Weights of a small GPT-style language model, trained from scratch on English Wikipedia: width 96, capped logits.
Each number is 500 + 25 x the weight over its row's rms, rounded and kept within 0 to 999. Layers, rows and columns count from 0. Numbers have three digits each. The size before them is the row's rms in percent of the matrix's.

# layer 15 attention output, 96x128, rms 0.0686, rows 55-95, columns 0-127
090:488537543517488436533500521475496525477535503499493497445480488493493525501488531504548468458523497523485502520454505517520498496549450535486494509508490559498487546524500506481471493509514523525491511474467489526511487526501494534493516494458493539534487519485469503498520487479474532538513536475549484457500467485491530521486532480487491465509488550475516503447528514490469521493503
126:496509509531498479510533531514464497500511509560475473492491499504508526484507519506534557494529465484506513511523504518503497476456470527508498512497491505489489477472528521454485511465520514498496510494448499525542471505524473506522539507479459507515550513474501487527541483505457502502464442508502499532462459467553503530528499490471504484540563503503511456476495489497466538479537
091:497509517493508497513491497490497524468513506532534516472512513468493506508454495517509522515492438553478506539527500535441462496470496547481565498510517516515496477451488539531507453486539539486510505507484484517516478502472460524484510525449485467464553500526512475550513491499508470507516529515492462506499489539495488476504498486534554497507486487509494524525532472517524498512473
202:541531505492534463499484534498530465466531482533470504526469534463463541455510541471510518466535503472534475461516524521508497526510513521541473532472491499478467479509541516510489504483479498534472520494477526536543487494526538474470528510488470522513521537497484470521537482531453516499478486527518531518496487479477501521526464506461495516497503492474535507465490491513459512478495
097:516498539500469492501480539502507522478540507495529467497496568491514522494487505515501478492489459490489518538525481500450468455444507511508509491491542475515529503497485517467513498525504495481526516531481488514462492495464519456458519490492490468525513489534542491497481496439510431507504491529497481562471518502495460474508511461488499515514507483525520528528484482477564510487526
100:544542493489536487481491481475519487499525493469452527548487489490476522490530508477530473502489520468495509481483502481475529478536443511472525459501470510481484480517498464485495537518507480517485510491492539513512529502546546479482534490490486500512481553459439503486501487511451527519532498541487488504457515502472527481524502449476501509498494470497511486474501479458568512520493
097:496463477505513519444491478476513527533471497471493492476506484499518484511504485473468483504465502564492528495525523541507452475498482498508505530537552520503492476494505520451503475471501549516537511514507508477519497482475515536525507471489506512487507477451485491519508528568473503514476535483506515468516480500486474447529503513480517568462475546505506482469503514509513476532468
067:555502473516548492468515479480483504529506519491499491485491522485480505476506481512506507497491510519520455495501523494493532503467503505489501507461537491489549502471532505452511549467547530503495477510476534492514524479499513525456527459502502484572481533480478471495500501483462532501497494486516473517505498527548498516526478506499510448483482544547496486434464518454485468507460
093:495523523553486526529512479519468498499514518520481476488520512520507506505465506526523511468511497476494496505542466506477472462518527488491537516489485474494492491470460494544492470490484527518488530533499512517479502480490547522493500553552511488513439494519511485473486491502533502515473546488541491489474537462462470467483503449484529506513502451465482504508574515548507489532500
084:534501515461491541465553488469434518545467532499501474514501469557524487522545473532535493557508525477489474551503496484473470507503519530506524496471478493544544501512527485438507510519435463497483507500496506511516503487485497523459484491496497478528488482515491488506478491504514509491518511523480523500496517516450472522530496509486477544461486474500489493492476472495521484486508
166:485472514504510525480528489487495530512473503486520489474520497542525470528478475518458488524475517535460519519470497511505493474511502472472534487512511495483526525529447457519510466505526492488506472504519467473488503480482490541536470559504525495504476499500517528476473512503521483499477525465454514465528530528524473480498515527541513531460464521529451496526524538522522453559507
107:486524477497518463516479539494520499502496466489507513487488531468498514505478524498510458502504513477517478475470478503516516522566492519521474508500484527513476499483539454428480503496489526511476521500462490513510477531514490461461519466475470509534510514502495478510529489502486507518452471515544507530452480471510485529512502544504493443541511484446536512474494473482443528476531
083:507486453513479522476503442505477518505500524526520486471522525495516487503489492522517524489482526480536501443457495520566536568488538481517484485483481464479501539478548534505442526500476488451485473524497521500520485503465502532519490451524506492505482486474471470527479476494495513506508500503501483513528488511458472468466496507472489467472479507506489526516540476514543486504468
093:550499520509526476461474495531526446491483477459480555492481488471494511449500517500498458449525491505518533435492471482527525548500512508506499499536483517496494506499489539503483500493464535516479504476445491513479524534480510516491504450485500505549513503488538501536517482439489467465494510517534494472456479490511540537496474481491482492522493494490502536482505498495467486510488
093:507493455471505516490463497531490490516495491563520507521512496525504482508486501489435525551489526498493488485476503467547519521513519453486485483477485456508502518511500524524453493532472413487496467477520552480501519536522515480502483506517506504551478492525487520449512500477529542497526526512489491470462518533454486512529488469522519486512501482497512534485523525482498531499477
047:559470451493517479505500501486497481476496541524521504549494504477497544486509492524570507505525484482535506485463511497536525536474537551475475474491490526492477476494523546467490562491520534509527502460506517490507499511505513512477509444458503496537437536442474470498499483498503513479470469507468494504494486506506475485539488492462485500514473498495502495490496498470507476528501
084:491490449502504505550518486524467528511503489510542490498520491523485490500460497520506522517461481524495491512471499508556503519456493437475491518544506520436483546522490519495483435504546536503510476473495476503490510545525516523499488496542520512532465514452480521480492465469520505526525477534458512529487539501501530473513457492484489503516531507521478509490536505514521485492477
090:477464545553429526498516488505480515514518521495501484485503467547500478535540491522475468499495510475490509454474510494510510494516497476496521471499500517490481492508496519485479526518489432514496505502513482492511492458474469508531471530524518486453491452497506500496502535517525483511441515500456558497483503521509538501516477412493490535487478445508487475490494479523509509490504
094:493469499512520480496516505501500525485496525493495489490508482502524496520510501504485485495498456512503531489530523489438477477514471552458498542478484510487529446449516506420545532476561539462467500475537514494525478493489453500523483514468496474482545482487525470525482500509528511444510481476498499509501496516541530533515482493503527479458510526525521481493483507482463486501470
100:469474468510480547480504464483527525518458505468544520492508453490486466531507463503522499510462539517508493490491494481488523522481514464493474496531508491553509523482522469475513494510477527489481480476545491461482541475487522508485452504481527494484485489546513515508469543475533509470562504473490495483518520490520529506472541520568503516506497524498489527543522523466509487538500
094:473509538488504489480507510460487499515481504515462500475493504508512501493504490520541495503484478537473451547496452504444508472510483488431493507501485522533496493522468460545478503480498476493467488458527535476500511504473493513463484516507518544528470503512457496479503506533513553508538485467502533541517515470491454453493513537464464491472482515476529528516525497529525502462505
113:490505522483474495545529485495478525512490515489513503472513485541502484514488487546489470517491542481491522478508496493498511492494504516502518514495514479492540530520495478500526542493489527465546465552519481497492511493504515546552497461572505442438495478485525495499493518512506505480558512459507480491511527496516488484476531558535495463494474545524498491507529553465497474499465
096:477499474529517457537508545482488514467522513493524515506492502461464534490488519496527500471514485459519528494513536498505548496495524581552464494467477505541441463480553518517484517450476489510517537500488506518486471526510492477478516496474499500469523520500478488473503448484483454527535473496525517534492460508488530490511516508466523502492497497508531534482494481495498527481491
093:506535497528487506495485508532501495472494486544501512472489510478510505480451499504527548479500478496519455502480523475482555510532501482513487478467474552516460471481516511503483529489540467493469539509486504482473503506530521469491494488509503494535490481512490487513487497484493518482538438504514522540490514453481502483527522500473493397520511522457526539511507477463488524480455
116:483482474505464516496527477482458543505479532515503477460524508483523473514476466525501519524471516509472519506485485469533504494462525486490545470493470486532517535520477474535505466499487476481519475497522482457477535478465487501507473534511533522475498461498508542498476533521513521509521513485479517478497545551481486475446530474510525514475457455513502542540509517502558482492505
130:510497505491553487484483520513527459467501472461465493522481504500495523489548525472537489486513458496533518448507527513499522531477500494577465532486502484476455494526544531490501500450526503502479514500492502514521483482511481468539504504497478472486553460513523462535519504528475498495453495551516507518477519501493543503518451479474481484527529467473520511484498468481498503482508
098:533534549485523526504503512532482500520520481519490506518511532477496513489497519525520484479526449538491476555477521536472442456481465514433535530444506563501526485503485494514499530463534507488490497480517522522478475511532498508496503548530507490496505527487468513477508481510501521503541497489513511541500513472493518500487519481487496461485537524513538530463524522470498489489455
088:476498501502523501486496485475514503469513490504485537486491546458493510478511491490549502508487450521491502551521522524475498470465465536492502523536534492536495525493477553543518519512510516549489507440526480478513545517564479459514495514470495530466514535482515514488536547529477506491499504505498490477442488505523520497511542497509558532501511507499505502480536522502514536522512
095:501527483519522474515486488484515490477495499502495499479489510468501529486491508507469455495497528523531547433432516497580510561501485524512464523471502472499508545498516479466482540514503524475471454496480515498532510526484480503515486466488488547547527462470506497540498504524500514488494505524495470517434491498481524515506499480490496524543521452484514495486525512491493523478519
079:507478485505487506484503477553498520515500490471526502496480454515469499527507510482479493489472536468513482460484461465503552523497524481515459489523472529470498475469539453455452520464452537516482530513471549491496509501523484475476549494477480500511498533491525498530515472447472475475523475488507497486489463501506451466483484496480478447517493499496513537508543498531503509499488
114:527520504477485470484455483520522450479537482486464501533480455515480524492545530469486528476536499478515488478512493518531514530486516525531481496494436476483471495477541537527484498486475490507471527485512527506510504518522477480490496513449503507507528490539516509520512473469498465492486463538488497499539448450509533518511476532475449471534523508481526475497483484505468533486537
087:507477477522513486510498487502500508510493513528533481524512516517530484514501491512496519533487471509511472509503513519534456506533489520476523521471454512552532513517516526549524498494504468501499494475512521490510536489513476542487503534530521507474459505486438522476495517535474558521512559489557461509496530533514462480489515533526481494490445523496506458474521537497504469506437
099:503525517510465496499516482511504519477515501477488501506492459515464511496510507492539484452518497512515524505539494515491475496486527500521526509550548498458490495433520550461486511521457527547530522527479493509467497516507523514452524510501500498474499535508453491503495495517478449519511489510484502501545441493487451445482491483499486475562511506494479486522548486556507517500497
046:571518488464507446491500468453494481477528536530504497485509505482518526465500479510551538456512507510492500452460533505533511498530520509515478482493477531475494472465530520475513501499530512510518484500496524480502511514485513519512532486464497532545485486492483521520512468497484522554481481504465488495478473527522476463520475461461480498553449533508475500469492473498486481507541
079:524502463528466528520509460492498528502518506537483464513512495483509517513481483523446516487473480521503502485504537498522483520459507476492533518486512484457512508531494562538517524488504471488479458503510552511489480484466500508485496480491511465496516522549479477491472482476484430492524531476502535501501520472475485410509510500475501550511488486482521503518522533537492458483523
110:507515532495515479510479539537528466465516474476492541511476479506478532456529539471483458479526478508531472500522561522524486510496459501528484549471504497495487496460537546489528549477514524547540495485485492517503490516514497497475530490499478501475531515442510503507536486503501500502491529508556473505495506482499464514537479501488481552506511515469482453468509512540483520495500
099:491521545483466476527486508543506480470501490483475548490477425537498509501521510508537464488530480561511507498513489509474475517514497511469490537492528511453517495472520501487500481447537559501498507513491510507499481503518485511468514512482503518507481535540471496527511501497483492500471492505503492529445477478507516539529483546473539489492531515525479453446447511505486523475515
100:511488507527528501472472529514521481524520475467505491530479494491475513491532527458493476510500516469525520469492473509497466531545491503525462507523533511490514483483519502458474499497490529506486504512455515539535471513505561490500517458486470524524488512528507466523521472480481458517504478486496493499474485515490589502443485458493537506471538487503458519505490458445499489525480
155:474464497488486511490524492490474536523472518490545489498540492519536468507459467524472512510485492541465501547507504479511475441484496469479523498492519463545509541509460494520516468500521484457523470496510476458462543522459512519509462510539532514524474474501494536479461532482550521514516512479491487493490508522484444488513541536514516498477475506507488530514506510508547521497501
099:539530494519491470516509503515481487506504467508460514501489465499475518488471532505495516447528519449513510446468487482533515547535515488492481485526438544475494487555472468522510529537487486521542480544508515514500504515476512518527510471506503483437506486520480477525494479527492468507533528505548497504553514539468521487468488550497499492496478505538490472495486492502498481493475
090:419484527551509532513539508472473526503512476521529517459519502528496500516460490532503507528460484508465566517492484522483498490511474532510495485545493528513479503515488521478498490492501523511544506517476430507500467531494461513481501512479492491468542498501498513493522500531512535527494529463474440457529472503506498505459528459494523531487512504519471508534506502525490509516490